Weights of a small transformer language model.
Size: 12 layers, 5 heads of 32, MLP 640 SwiGLU, vocabulary 562.
Architecture: no biases in attention or MLP, normalized queries and keys.
Training: a variant of Muon for these matrices, 190M tokens, 11597 steps.
Each number is 200 + 40 x the weight over its row's rms, rounded and kept within 0 to 999. Layers, rows and columns count from 0. The size before them is the row's rms in percent of the matrix's.

# v: layer 8 attention value, 160x160, rms 0.143, rows 84-127, columns 80-119
# o: layer 8 attention output (transposed), 160x160, rms 0.13, rows 84-127, columns 80-119
# q: layer 8 attention query, 160x160, rms 0.114, rows 96-133, columns 80-119
# k: layer 8 attention key, 160x160, rms 0.113, rows 96-132, columns 80-119
v84,088,209,257,212,230,173,183,171,176,164,214,151,135,234,245,266,201,219,138,137,217,185,185,172,239,253,193,245,156,181,236,152,277,197,174,233,236,263,114,176,194
o84,086,222,276,215,201,218,159,153,170,189,234,198,212,101,216,164,210,219,230,240,233,211,177,181,202,210,217,283,130,227,199,215,226,192,204,156,160,124,173,176,232
v85,089,240,234,198,122,171,270,248,204,164,169,232,193,199,171,59,172,197,202,195,237,222,197,212,168,211,117,292,273,213,287,168,145,244,232,166,173,284,174,231,244
o85,093,284,175,189,186,218,239,184,204,169,262,231,118,267,198,235,240,161,166,138,270,179,199,171,228,190,242,262,217,189,247,189,229,205,212,283,213,187,227,225,212
v86,089,296,173,172,157,223,230,237,165,206,161,154,149,199,276,266,248,206,184,144,174,199,241,159,235,212,207,152,176,162,225,207,65,154,175,182,124,189,270,250,164
o86,091,156,201,264,248,188,194,221,193,134,220,226,145,160,222,197,72,165,261,181,204,260,187,295,127,198,221,241,274,200,204,152,239,236,190,188,189,181,153,210,248
v87,096,292,133,226,155,75,229,271,220,196,168,141,197,203,176,265,272,162,207,144,146,164,203,234,158,189,202,204,125,163,190,192,143,149,286,149,202,190,166,185,166
o87,099,176,113,278,171,153,181,175,161,246,280,200,169,254,172,132,115,143,205,207,145,201,212,212,166,201,166,157,202,273,217,226,217,202,156,232,234,266,214,227,238
v88,083,269,185,173,168,195,229,186,164,219,165,179,183,254,196,259,197,271,220,233,217,167,221,182,145,127,178,157,152,265,178,202,169,162,107,274,148,231,234,194,270
o88,089,167,233,242,233,240,192,179,262,219,224,206,187,194,137,166,148,313,206,201,298,234,159,248,197,197,251,189,195,174,219,148,230,184,149,209,155,180,179,209,201
v89,088,207,149,211,178,179,249,294,261,196,187,204,190,151,228,220,138,123,186,165,242,123,256,165,128,274,159,191,192,207,181,250,192,166,160,158,181,208,193,135,167
o89,091,216,262,188,202,205,273,201,291,200,169,171,163,154,155,161,225,226,224,186,205,231,181,202,173,202,198,173,171,194,248,228,191,144,111,142,119,214,163,171,260
v90,084,287,298,220,259,153,186,205,193,159,195,166,239,188,154,250,263,161,241,178,201,172,195,157,199,195,316,244,153,205,188,225,175,160,186,130,161,204,148,214,158
o90,088,168,176,182,182,217,226,206,193,147,305,233,255,168,202,178,153,228,138,156,197,198,239,244,194,185,205,181,145,216,184,226,191,247,271,201,176,222,181,122,238
v91,095,244,198,163,214,168,218,188,211,277,259,261,246,189,209,238,247,281,155,174,130,279,202,202,265,172,216,188,159,195,168,191,170,147,163,179,194,225,202,214,199
o91,102,180,162,204,262,252,151,211,184,188,270,210,264,238,233,220,128,212,196,225,242,233,197,141,276,273,201,198,191,144,151,230,209,190,184,120,259,236,240,109,229
v92,086,164,270,208,185,235,205,262,137,131,102,152,182,172,169,202,221,177,239,127,219,199,177,130,250,201,280,238,167,192,276,171,181,172,194,223,222,231,200,253,244
o92,094,195,244,181,196,243,247,217,212,119,179,174,206,222,186,166,124,187,163,146,183,241,238,206,199,257,219,253,216,242,252,218,213,188,232,155,179,169,224,235,219
v93,091,233,201,129,222,248,233,235,175,136,238,174,179,193,243,230,238,197,168,160,231,232,269,162,302,244,222,147,296,155,235,197,187,162,214,151,234,192,192,218,287
o93,095,203,251,172,201,309,197,229,198,158,166,145,194,158,232,133,231,139,184,136,242,217,258,202,163,123,135,247,200,174,232,219,194,245,205,145,226,202,218,284,176
v94,089,204,192,190,151,263,250,194,219,190,182,270,222,180,173,194,128,246,187,244,236,186,118,248,180,223,200,147,219,249,199,233,231,220,154,235,188,183,221,167,198
o94,094,178,214,218,223,234,182,186,249,217,196,260,175,195,159,172,238,235,172,258,120,123,133,209,210,222,224,211,216,112,270,243,221,167,258,240,210,222,265,252,231
v95,088,227,137,201,185,190,247,232,204,240,202,130,198,140,106,249,198,207,173,262,185,221,225,171,202,184,162,235,212,203,189,172,136,283,199,171,214,171,212,208,162
o95,093,233,191,175,181,184,272,201,170,238,171,200,128,237,166,190,148,157,228,228,246,219,187,255,257,124,198,136,264,231,222,203,263,301,148,246,183,213,193,222,199
q96,089,178,196,205,173,147,222,223,245,173,213,204,154,211,139,194,209,283,170,153,196,151,159,176,178,196,176,245,180,256,181,218,213,167,181,242,144,192,261,187,197
k96,106,197,182,230,304,169,279,190,142,226,155,191,241,178,190,217,196,92,210,157,176,220,156,162,208,192,220,211,222,178,218,178,166,184,203,220,194,208,211,168,204
q97,111,251,193,206,117,125,90,186,201,135,246,252,207,182,221,199,236,212,181,227,144,200,182,179,137,227,198,176,186,162,212,147,251,214,173,209,171,168,178,210,137
k97,090,144,189,216,261,140,214,208,193,212,227,248,167,207,205,198,194,235,188,225,206,137,179,180,197,222,206,234,198,160,164,217,114,162,236,192,223,164,193,128,186
q98,087,245,200,258,164,164,206,243,190,182,226,254,171,127,302,147,209,125,179,195,146,182,204,221,167,243,230,307,203,207,205,212,245,140,186,199,175,177,251,214,179
k98,096,249,188,207,166,100,196,195,165,201,124,211,254,214,144,168,189,231,191,236,245,226,250,92,224,222,222,183,200,149,205,239,138,194,248,222,218,201,179,204,183
q99,086,265,173,265,217,179,176,203,232,230,252,201,157,168,162,143,264,241,187,154,178,195,265,166,190,188,186,238,159,232,188,140,250,240,248,254,200,251,230,165,141
k99,090,225,148,227,240,200,213,208,231,248,139,260,242,227,223,125,234,135,147,193,219,164,185,167,143,218,208,239,181,155,217,191,201,161,257,303,261,150,127,214,219
q100,095,239,205,180,128,170,212,203,158,153,151,198,125,170,203,263,186,125,195,196,161,208,225,178,214,215,185,219,246,180,182,227,231,190,224,175,129,274,166,221,189
k100,101,162,235,213,185,149,170,162,167,225,191,171,248,159,135,198,218,194,144,226,187,156,118,149,194,155,204,175,216,195,219,176,182,123,231,195,272,214,207,205,169
q101,106,255,214,197,184,162,195,144,161,191,194,210,205,190,174,218,240,288,194,258,166,173,207,174,215,180,156,182,202,182,192,177,323,192,290,230,175,161,218,205,154
k101,121,163,158,256,157,190,173,230,153,272,167,201,179,231,156,140,273,181,226,167,120,159,110,210,200,231,230,150,147,203,153,171,165,233,199,164,177,213,127,243,222
q102,131,260,166,209,208,177,268,189,269,259,224,150,230,168,211,156,200,175,166,168,225,214,159,262,232,146,233,223,207,61,186,216,217,231,215,144,176,162,271,206,192
k102,105,173,174,171,218,211,256,260,189,250,272,165,230,194,265,227,202,251,205,168,173,165,207,271,177,178,223,174,179,243,266,243,207,232,88,130,136,187,246,156,176
q103,098,159,259,144,199,238,236,207,222,213,188,210,202,216,144,120,188,201,236,170,188,135,183,230,284,175,209,164,250,183,279,220,233,149,231,214,127,191,246,184,199
k103,090,214,270,218,237,207,210,177,291,151,188,240,158,185,196,231,215,232,249,116,136,245,166,207,203,161,237,171,195,209,199,131,184,189,223,112,137,187,217,195,199
q104,109,183,220,187,226,183,231,255,188,310,241,117,212,217,218,230,181,227,286,81,167,204,209,176,197,235,233,203,168,190,159,240,201,207,170,104,192,136,213,226,181
k104,112,176,178,206,191,214,170,227,209,238,227,176,253,241,223,224,194,248,223,145,191,267,186,254,293,150,216,238,113,211,228,204,232,235,216,121,206,194,160,192,166
q105,098,191,234,255,207,152,209,225,112,207,220,147,214,167,203,162,190,147,229,193,180,189,154,222,242,166,186,243,184,227,168,188,211,267,237,231,136,237,208,216,220
k105,089,210,204,219,149,207,174,227,283,182,146,173,181,190,161,183,186,199,244,136,205,226,238,207,239,177,207,168,114,239,208,217,215,264,117,221,214,205,209,161,186
q106,089,197,170,222,254,164,123,123,182,162,173,185,226,256,217,192,261,180,92,210,225,210,187,164,208,243,250,197,215,165,257,204,153,171,189,101,192,167,217,202,283
k106,084,223,185,212,221,207,224,184,222,215,157,199,236,187,126,226,190,166,207,225,198,195,247,151,252,240,281,182,168,269,199,194,212,182,227,229,254,233,235,134,171
q107,097,245,218,303,174,198,188,188,171,290,151,198,268,197,189,211,156,226,156,229,264,182,175,167,231,233,219,215,151,188,178,230,115,161,250,184,213,199,195,178,226
k107,090,146,296,223,206,80,160,129,272,186,218,126,157,262,158,134,103,240,189,154,187,284,237,147,196,189,209,221,242,183,210,268,164,213,169,194,168,226,163,141,174
q108,091,217,196,167,230,199,179,179,212,179,212,199,205,158,178,181,236,199,266,247,246,237,227,190,162,165,191,235,172,230,269,209,146,158,269,165,237,175,207,220,212
k108,096,122,253,200,216,185,203,159,237,162,206,192,137,165,172,247,222,64,218,206,204,213,172,175,184,157,190,217,265,213,185,141,249,235,198,170,180,128,186,188,203
q109,099,190,173,220,267,206,148,240,171,168,179,209,167,180,162,229,135,232,221,202,199,236,135,196,199,222,174,243,227,210,223,263,149,222,248,316,238,208,157,173,265
k109,088,233,206,242,202,170,184,187,192,234,298,149,187,212,128,231,173,74,270,177,275,165,210,184,235,191,147,243,246,178,109,209,173,165,201,185,168,193,248,230,214
q110,093,226,235,163,141,240,232,239,126,267,222,232,217,176,206,173,225,142,231,154,226,226,153,225,270,172,207,131,155,208,172,263,188,165,208,190,108,206,156,247,209
k110,099,169,257,175,225,227,181,212,205,297,121,159,273,212,176,199,198,174,236,239,233,166,232,239,223,198,189,200,140,161,248,218,191,256,182,149,199,177,171,237,185
q111,090,203,213,225,203,197,200,174,141,255,247,195,219,226,176,213,208,208,242,293,216,173,253,146,223,297,232,208,228,206,164,230,242,233,210,192,195,213,176,154,129
k111,088,177,195,223,169,188,174,192,169,138,222,258,209,166,224,247,126,288,159,170,191,161,232,175,238,239,165,154,239,220,217,173,214,212,139,201,195,151,207,243,120
q112,119,178,92,108,156,209,148,271,189,214,169,236,189,172,180,175,112,166,227,198,215,195,207,199,302,181,164,157,192,187,237,210,209,251,201,197,259,215,164,224,200
k112,095,212,188,191,190,206,187,196,246,230,264,216,241,214,232,250,187,227,260,196,130,216,154,219,141,234,208,233,139,144,206,212,235,182,170,189,301,226,235,178,198
q113,119,216,225,192,211,155,264,201,183,201,257,214,119,156,259,198,197,181,154,90,212,275,252,212,133,132,165,193,254,143,185,195,246,197,245,183,145,193,213,169,271
k113,086,176,193,229,172,163,210,223,207,153,219,260,230,188,169,131,243,162,129,218,165,207,156,198,243,194,270,133,139,203,252,166,192,128,236,220,203,187,180,216,254
q114,111,120,201,181,279,176,290,197,172,195,237,188,246,172,274,197,301,238,209,109,250,183,221,183,139,158,234,231,222,170,182,238,227,217,185,166,189,232,222,247,174
k114,106,208,268,189,192,238,216,156,254,189,223,247,145,151,199,166,127,241,153,187,286,175,170,213,177,212,172,185,226,132,182,186,192,231,213,205,192,291,232,281,166
q115,131,214,198,176,231,259,258,299,161,246,199,175,242,164,243,255,169,177,222,148,174,217,194,289,193,175,194,218,180,171,106,303,269,230,197,101,120,153,240,198,191
k115,117,205,193,149,224,174,180,162,268,251,247,139,326,157,168,166,205,163,170,220,246,162,157,208,187,144,193,229,129,219,151,148,123,231,201,154,192,225,206,157,254
q116,091,219,227,208,199,128,190,223,204,216,203,148,195,198,190,146,216,231,210,152,135,213,234,170,185,225,223,159,162,214,191,242,242,216,211,227,237,159,138,265,177
k116,084,252,190,233,182,257,316,322,166,182,156,229,138,211,215,264,191,171,220,158,195,165,253,212,111,163,241,202,187,180,164,278,171,174,162,174,250,164,210,177,271
q117,101,284,249,215,211,207,185,235,233,165,200,268,231,187,226,245,259,230,150,199,253,191,158,157,115,243,157,232,233,187,184,191,218,156,203,229,264,188,196,249,210
k117,097,182,176,216,167,194,229,198,143,147,168,176,225,129,161,214,222,258,226,174,209,301,171,225,212,191,155,183,204,204,249,227,224,179,162,182,134,99,192,245,171
q118,105,145,240,162,201,233,211,207,203,160,283,170,235,198,214,137,179,192,284,169,199,168,220,229,256,150,149,237,282,183,213,121,184,167,221,231,193,179,243,199,197
k118,103,278,176,197,268,247,234,166,198,133,207,184,233,135,261,278,112,186,223,221,212,173,234,194,168,248,284,260,165,165,243,239,176,249,112,254,237,242,128,235,199
q119,105,170,252,216,206,207,217,279,217,225,183,170,97,290,206,171,176,162,206,194,261,238,195,272,250,195,132,186,191,174,224,148,181,164,201,258,177,234,201,188,209
k119,120,193,211,128,138,167,280,160,245,142,247,194,270,273,278,147,161,215,267,223,238,139,187,160,276,198,227,268,141,240,227,229,253,146,245,189,175,171,235,182,275
q120,090,208,200,207,243,159,158,190,158,140,259,250,213,179,234,174,191,152,214,252,268,157,197,181,189,241,219,231,173,248,226,167,158,176,224,182,276,241,191,235,178
k120,097,181,237,163,235,108,285,217,189,233,210,173,228,172,210,210,272,192,217,178,190,162,185,221,188,229,230,233,140,181,213,274,137,229,165,176,191,146,221,203,174
q121,089,237,168,215,239,182,218,180,212,207,189,225,266,258,174,195,188,212,230,187,195,294,271,207,224,268,155,187,123,289,231,214,188,177,228,181,249,198,151,265,138
k121,091,195,267,233,161,208,181,194,228,212,202,237,243,270,151,152,147,245,197,249,286,190,212,192,228,161,299,197,148,175,231,155,231,159,177,186,182,173,220,212,210
q122,097,203,214,195,174,208,272,138,248,245,241,134,217,203,116,204,160,196,157,233,158,222,248,240,237,151,194,157,209,164,178,253,162,289,164,243,253,89,236,175,167
k122,106,194,183,142,114,196,285,194,181,239,180,137,221,234,196,202,130,154,280,141,217,150,268,232,180,226,237,176,177,222,183,212,165,256,172,118,148,186,185,208,179
q123,098,207,223,239,228,288,255,197,205,175,264,182,149,176,262,206,166,202,171,175,174,218,222,209,108,204,149,183,152,221,151,191,158,173,171,251,169,286,255,215,228
k123,093,194,211,168,218,169,197,227,164,178,211,174,211,217,223,138,153,200,308,214,188,279,165,181,197,198,149,238,219,254,119,241,191,123,262,189,118,143,147,183,136
q124,086,207,211,233,180,180,212,168,175,175,146,205,217,172,197,184,197,172,205,233,228,198,198,100,134,219,168,172,246,181,119,203,170,209,159,155,183,241,165,189,160
k124,097,235,168,257,174,113,206,260,149,268,226,195,232,168,238,277,148,237,174,192,157,192,211,146,175,217,210,186,310,152,166,194,176,217,162,268,228,204,193,236,265
q125,092,229,236,226,197,183,151,160,218,189,155,181,234,207,156,109,227,216,239,184,154,265,229,174,217,192,178,140,260,140,187,227,170,132,177,219,175,204,221,172,185
k125,099,148,200,250,152,252,170,206,181,270,185,209,155,160,99,193,140,221,161,166,214,153,124,239,175,185,198,192,275,202,110,217,210,218,178,167,205,261,168,252,198
q126,087,98,176,183,214,223,189,220,165,186,146,204,205,217,272,160,170,220,265,257,218,203,213,214,237,169,208,211,193,248,197,169,245,180,228,189,195,215,264,211,150
k126,089,221,151,182,217,185,267,143,248,192,204,195,203,249,220,223,246,138,184,226,209,103,249,187,196,168,247,213,111,134,284,229,203,174,168,237,208,191,179,208,144
q127,099,204,213,168,259,215,191,180,184,189,248,272,204,172,281,301,246,216,165,220,186,239,227,144,177,202,225,151,254,217,181,258,245,195,203,194,103,185,175,168,202
k127,089,224,174,149,194,210,181,195,184,179,247,194,220,276,165,238,190,275,187,261,183,231,214,183,247,226,189,153,239,235,249,200,215,251,153,201,129,167,212,193,173
v96,087,155,230,158,161,175,198,153,212,262,212,176,275,141,159,238,262,103,188,183,177,174,202,158,201,243,161,241,258,196,203,229,209,196,129,248,128,185,191,185,280
o96,086,178,137,168,231,191,182,168,246,199,216,168,223,206,191,180,204,105,191,233,195,268,181,206,197,238,192,264,100,94,80,145,198,233,207,194,154,248,226,154,229
v97,089,190,131,153,233,124,155,154,120,231,198,159,193,217,173,186,204,213,220,134,258,119,192,171,120,141,194,186,210,199,195,160,241,228,199,161,167,174,179,304,208
o97,090,212,158,219,206,175,246,204,201,117,300,236,226,162,229,142,260,153,166,202,209,158,97,156,189,143,184,216,183,234,194,210,230,228,226,203,241,198,172,238,245
v98,087,201,238,156,183,235,197,212,202,174,182,187,231,143,190,146,239,268,234,168,199,219,182,207,165,143,286,212,196,205,100,166,223,167,259,177,178,237,151,133,240
o98,090,157,188,154,245,203,153,292,266,253,194,200,157,153,220,176,208,220,212,188,203,175,198,214,248,160,210,173,183,144,239,221,247,203,255,178,168,97,132,161,220
v99,091,185,190,221,140,208,201,166,233,187,268,146,152,243,154,246,223,235,202,228,156,189,185,234,199,219,224,165,276,222,131,154,259,147,216,205,211,167,172,225,136
o99,088,284,215,199,188,216,182,218,150,227,176,185,204,199,180,236,195,160,163,174,222,121,203,157,198,203,164,172,194,196,223,194,123,227,168,225,269,186,162,218,250
v100,100,106,238,196,195,145,227,246,285,179,270,127,246,207,218,279,196,176,144,201,215,215,187,179,180,234,205,189,141,214,190,231,215,193,149,171,189,169,206,137,228
o100,097,244,166,137,177,188,147,205,172,291,192,208,260,207,146,126,207,189,190,210,214,198,221,209,238,243,109,174,265,193,188,227,186,273,202,223,194,198,274,238,224
v101,090,291,160,272,160,174,230,227,175,215,200,155,229,196,251,171,153,174,166,251,203,162,221,195,189,177,162,203,215,148,209,234,169,117,223,159,154,222,144,245,179
o101,086,161,213,269,192,218,112,195,220,260,156,193,222,188,243,202,260,155,200,211,197,148,146,161,214,271,209,141,167,218,180,169,231,203,240,162,118,232,189,147,180
v102,085,163,224,176,225,213,164,212,207,175,263,286,284,139,191,224,248,222,177,263,179,201,249,174,236,247,173,165,209,246,273,201,162,166,196,162,203,179,189,195,136
o102,089,169,294,151,147,184,243,166,180,196,194,155,265,154,250,131,176,213,210,186,151,196,190,188,235,174,126,210,139,194,171,230,189,239,210,201,219,190,226,210,166
v103,095,147,80,159,220,105,265,227,189,151,227,177,204,158,206,195,160,178,217,233,217,224,129,229,191,177,236,179,164,227,196,216,201,248,163,247,228,168,224,152,224
o103,090,226,186,251,137,158,179,206,158,159,169,189,222,149,231,208,215,156,162,228,230,158,237,127,241,168,179,185,157,235,122,218,188,208,242,142,168,259,156,202,198
v104,086,250,216,171,193,293,191,173,241,186,242,182,174,280,236,200,190,241,207,234,256,183,187,211,316,155,234,206,215,244,248,181,210,178,252,227,232,225,189,278,216
o104,084,175,174,161,196,167,216,147,162,175,199,193,124,202,239,157,168,159,219,184,171,233,178,208,162,182,240,185,211,143,225,135,181,240,238,198,242,207,212,218,251
v105,083,131,234,229,256,265,175,200,225,135,220,165,240,226,229,153,192,155,133,197,190,226,125,198,161,180,262,263,253,136,228,193,218,169,163,208,131,239,133,244,167
o105,083,186,220,192,232,131,217,174,214,205,172,189,225,244,237,193,197,68,311,170,228,208,204,194,240,164,292,153,195,190,89,182,202,205,174,252,178,235,215,112,147
v106,098,251,212,129,197,225,174,126,131,242,216,244,221,180,163,246,210,190,222,211,213,144,142,140,166,158,165,194,236,226,221,267,178,220,181,177,227,220,244,223,158
o106,098,172,276,184,258,191,172,186,215,200,214,166,205,198,249,177,209,220,255,178,187,196,190,233,178,192,199,240,178,242,163,280,221,240,232,161,177,186,203,154,201
v107,102,168,234,172,212,138,283,257,113,204,224,136,328,206,175,139,174,156,162,215,179,179,144,198,197,178,205,243,242,110,274,163,309,218,185,160,169,206,193,236,211
o107,102,260,251,112,215,104,144,202,191,245,243,279,205,189,200,168,226,157,276,265,186,175,264,250,184,199,148,242,202,160,172,147,235,141,182,199,157,215,288,191,142
v108,085,156,202,221,208,202,234,193,175,157,216,161,243,221,164,232,183,167,169,207,183,193,204,249,159,191,178,168,175,140,212,227,297,276,226,246,198,207,190,268,265
o108,085,264,213,285,177,178,157,133,243,153,136,167,226,244,153,140,258,245,269,200,261,213,202,195,214,192,240,174,227,210,211,168,212,166,122,222,185,299,197,181,212
v109,084,229,207,199,188,125,127,181,187,166,158,307,188,185,187,151,270,197,136,280,191,241,185,237,184,205,172,144,185,252,193,180,218,225,163,200,170,169,237,254,280
o109,082,184,243,241,194,190,194,160,217,146,200,150,153,180,168,173,130,258,193,176,235,164,215,221,154,228,212,193,163,224,282,230,213,214,111,175,203,260,215,151,195
v110,079,189,232,274,182,235,224,227,202,194,130,214,216,227,257,241,215,205,257,228,187,171,178,289,132,220,110,158,170,218,191,220,263,165,138,161,172,176,223,212,247
o110,083,186,167,126,188,164,169,191,232,226,186,191,217,229,106,165,182,220,156,207,222,219,180,197,268,116,217,185,190,134,273,138,264,202,220,208,150,167,168,185,77
v111,084,247,143,130,232,195,199,240,236,176,235,216,242,220,236,144,165,218,216,191,188,185,145,176,168,149,190,175,212,169,232,195,280,206,265,196,183,234,186,189,147
o111,087,141,133,246,139,171,225,181,188,181,289,227,176,164,201,221,224,188,229,224,261,112,154,213,243,185,206,193,249,224,275,234,188,176,267,225,164,195,253,229,133
v112,094,248,237,179,164,192,188,186,297,201,206,132,122,201,171,205,202,250,249,224,161,257,192,215,176,141,218,204,216,195,224,211,165,163,134,258,251,158,203,114,240
o112,095,167,211,173,198,218,212,150,140,171,253,191,253,264,193,187,208,236,191,242,260,226,263,151,245,232,220,224,255,204,144,179,223,199,199,234,219,179,176,224,200
v113,098,195,254,179,232,176,125,194,176,193,203,170,202,260,213,185,194,184,191,216,267,264,257,230,138,186,207,192,228,236,229,227,194,275,204,196,190,146,186,187,156
o113,096,187,210,208,167,253,181,197,131,143,229,236,184,293,216,186,169,224,232,228,156,216,118,202,240,186,261,245,186,140,177,195,267,199,198,209,146,185,221,240,247
v114,092,192,201,148,226,183,228,175,183,256,201,163,229,174,231,199,229,224,199,250,133,276,152,198,214,186,211,204,162,207,231,195,202,173,126,230,240,218,50,215,98
o114,086,188,205,167,216,111,269,205,189,208,226,258,167,154,169,118,163,150,193,243,260,195,224,255,203,155,217,173,193,215,201,136,247,277,246,193,172,160,197,155,238
v115,082,121,154,194,206,185,200,277,193,206,171,241,307,232,277,187,158,199,208,257,180,209,142,166,136,250,199,183,206,183,287,228,269,218,211,234,178,134,268,238,214
o115,086,263,228,233,241,195,188,265,159,219,194,223,296,187,192,195,274,213,229,222,256,140,241,230,104,172,167,190,152,209,222,120,262,193,178,203,187,155,253,176,118
v116,091,120,93,257,156,163,309,237,220,208,173,202,260,173,199,159,239,249,239,190,190,200,182,218,172,212,194,214,196,170,165,142,97,185,258,188,176,166,204,130,243
o116,090,196,186,233,167,227,217,274,189,318,133,174,314,180,190,254,251,93,171,189,194,190,147,165,262,148,222,161,165,192,187,198,177,195,153,175,223,224,236,141,222
v117,089,205,170,256,122,253,209,194,176,168,250,200,222,226,189,188,148,140,115,244,189,189,212,182,127,208,235,272,192,252,85,264,246,221,224,152,226,265,214,228,162
o117,089,253,190,201,235,157,182,260,184,213,160,167,241,182,190,165,238,241,207,161,163,185,178,224,196,191,246,193,249,188,204,161,224,230,242,216,173,209,212,165,143
v118,089,192,155,153,192,170,236,181,203,176,187,249,259,178,186,239,222,187,184,156,224,204,204,179,217,166,167,225,187,255,162,226,145,154,152,197,162,207,225,272,207
o118,092,168,292,234,206,188,265,234,189,139,125,185,174,151,217,197,201,218,301,226,129,222,226,145,150,174,190,233,146,198,197,167,225,187,152,180,204,216,197,221,178
v119,087,147,124,266,227,180,237,164,301,186,206,158,204,175,126,162,205,283,223,210,182,183,173,186,218,214,127,256,277,160,228,207,176,144,156,177,188,183,197,218,188
o119,089,171,156,225,162,226,223,215,260,206,103,189,233,231,225,187,236,213,205,130,204,226,262,168,144,225,176,190,250,110,211,238,238,244,111,243,179,185,243,199,219
v120,083,76,213,169,260,177,242,199,237,165,190,197,177,156,232,168,233,235,201,124,196,237,245,168,231,182,187,129,210,212,149,190,208,253,262,233,154,176,214,152,278
o120,087,195,134,236,236,194,202,134,208,210,219,185,162,163,186,226,237,218,236,168,210,157,168,158,157,195,290,215,115,159,159,226,178,151,184,222,258,197,185,145,185
v121,086,196,182,209,104,160,236,184,195,191,204,175,203,138,235,167,234,190,224,212,145,168,206,201,220,144,169,234,165,258,207,194,276,197,153,176,206,142,180,209,217
o121,088,179,245,146,231,115,172,249,185,254,164,327,233,181,182,229,150,204,138,188,200,172,151,115,200,228,158,140,163,144,279,137,290,218,227,214,255,212,169,249,226
v122,095,207,169,172,139,261,183,220,180,202,150,204,177,207,270,233,231,116,246,229,236,250,257,218,201,197,175,147,249,154,242,262,111,174,247,235,141,202,211,238,192
o122,090,241,213,198,214,104,182,201,205,203,228,162,113,228,258,214,170,208,181,147,167,219,149,171,158,167,174,262,200,145,144,164,165,180,278,214,214,214,159,278,199
v123,087,163,259,180,219,151,167,221,204,212,160,155,213,200,180,198,298,184,167,276,187,257,234,217,242,254,203,168,196,175,257,174,231,189,178,225,217,252,174,178,166
o123,086,201,206,166,186,102,198,277,220,163,263,216,205,179,206,179,233,212,170,199,193,178,186,279,231,199,199,216,219,250,186,202,176,155,121,228,220,263,252,148,254
v124,100,220,237,202,230,128,245,196,217,225,263,159,221,213,233,178,160,195,170,246,135,168,160,133,207,117,222,194,174,177,154,198,249,275,189,201,205,169,148,217,221
o124,100,220,184,174,153,225,165,173,183,154,224,263,152,279,251,259,157,220,160,228,213,176,183,229,200,230,242,267,216,175,217,210,215,275,230,166,168,156,173,151,173
v125,094,177,265,156,144,176,229,219,203,115,217,181,217,154,240,230,146,237,179,265,175,123,243,151,205,165,191,249,228,234,225,158,155,235,201,238,187,179,239,259,196
o125,088,205,239,130,172,148,225,230,286,230,238,214,171,207,128,230,219,179,197,291,216,163,102,205,161,214,185,168,137,121,233,223,210,222,216,262,232,245,331,208,161
v126,084,235,166,241,167,169,250,212,169,235,171,274,129,184,174,146,165,217,243,264,147,177,204,206,300,169,242,141,242,192,200,204,201,187,194,200,164,208,156,181,222
o126,084,172,246,265,142,160,182,242,205,218,118,253,137,144,209,249,207,182,161,202,231,211,221,187,249,183,184,195,201,219,177,252,212,161,231,177,208,244,207,233,186
v127,096,194,211,199,160,215,249,202,266,110,270,155,243,209,208,203,255,245,237,179,249,289,132,166,181,210,188,150,206,196,181,240,238,220,188,154,275,213,160,152,259
o127,098,128,124,252,119,261,106,242,178,207,167,228,154,195,243,158,189,197,313,175,223,154,177,227,235,188,182,163,258,264,185,183,178,270,163,225,228,218,194,252,209
q128,092,176,230,180,205,222,240,205,206,228,157,189,236,179,174,172,153,187,211,150,236,178,212,166,163,180,180,89,217,181,156,225,156,236,179,221,210,213,223,202,220
k128,093,164,151,159,220,220,229,260,247,229,203,148,176,223,205,206,166,121,238,229,215,220,238,242,214,149,215,183,176,255,233,248,187,189,204,171,72,173,192,178,260
q129,080,196,159,150,220,187,279,185,199,235,167,206,147,178,219,188,134,193,194,176,161,223,175,218,167,114,155,159,173,206,281,231,182,180,191,139,139,196,205,207,171
k129,091,178,208,236,227,252,196,214,222,264,281,153,230,233,146,296,327,192,185,202,237,227,148,179,255,199,166,271,218,200,129,194,241,179,202,246,141,158,240,164,175
q130,084,192,193,132,145,249,228,205,190,201,202,154,277,218,193,154,190,203,197,125,198,210,143,154,257,207,185,108,219,160,163,173,151,199,159,152,182,268,206,176,322
k130,091,213,171,115,241,168,223,251,215,252,222,131,146,217,202,222,139,128,198,187,188,142,180,230,148,140,199,215,210,182,165,226,215,256,203,153,150,209,233,167,212
q131,084,197,175,221,159,145,159,170,206,210,134,201,177,290,235,209,219,138,176,274,185,197,212,228,195,305,193,239,213,174,244,132,239,150,210,193,242,184,252,212,253
k131,092,243,257,199,210,124,187,191,213,187,183,259,233,192,213,229,252,228,130,128,190,213,231,146,176,180,209,183,173,294,192,166,203,204,198,235,327,225,203,237,224
q132,104,267,216,222,255,181,279,207,236,104,244,193,182,232,255,177,211,163,191,143,197,235,209,192,219,148,152,238,180,191,161,225,279,164,183,135,284,193,162,217,162
k132,088,215,176,182,211,280,222,224,242,223,190,199,202,184,185,256,246,119,188,248,163,203,222,219,174,261,176,239,194,205,231,189,156,286,162,270,190,164,182,181,275
q133,109,239,181,141,160,223,198,211,167,279,227,168,194,244,167,222,186,146,255,152,173,239,229,217,219,200,172,132,178,162,202,255,128,224,153,215,136,186,239,182,196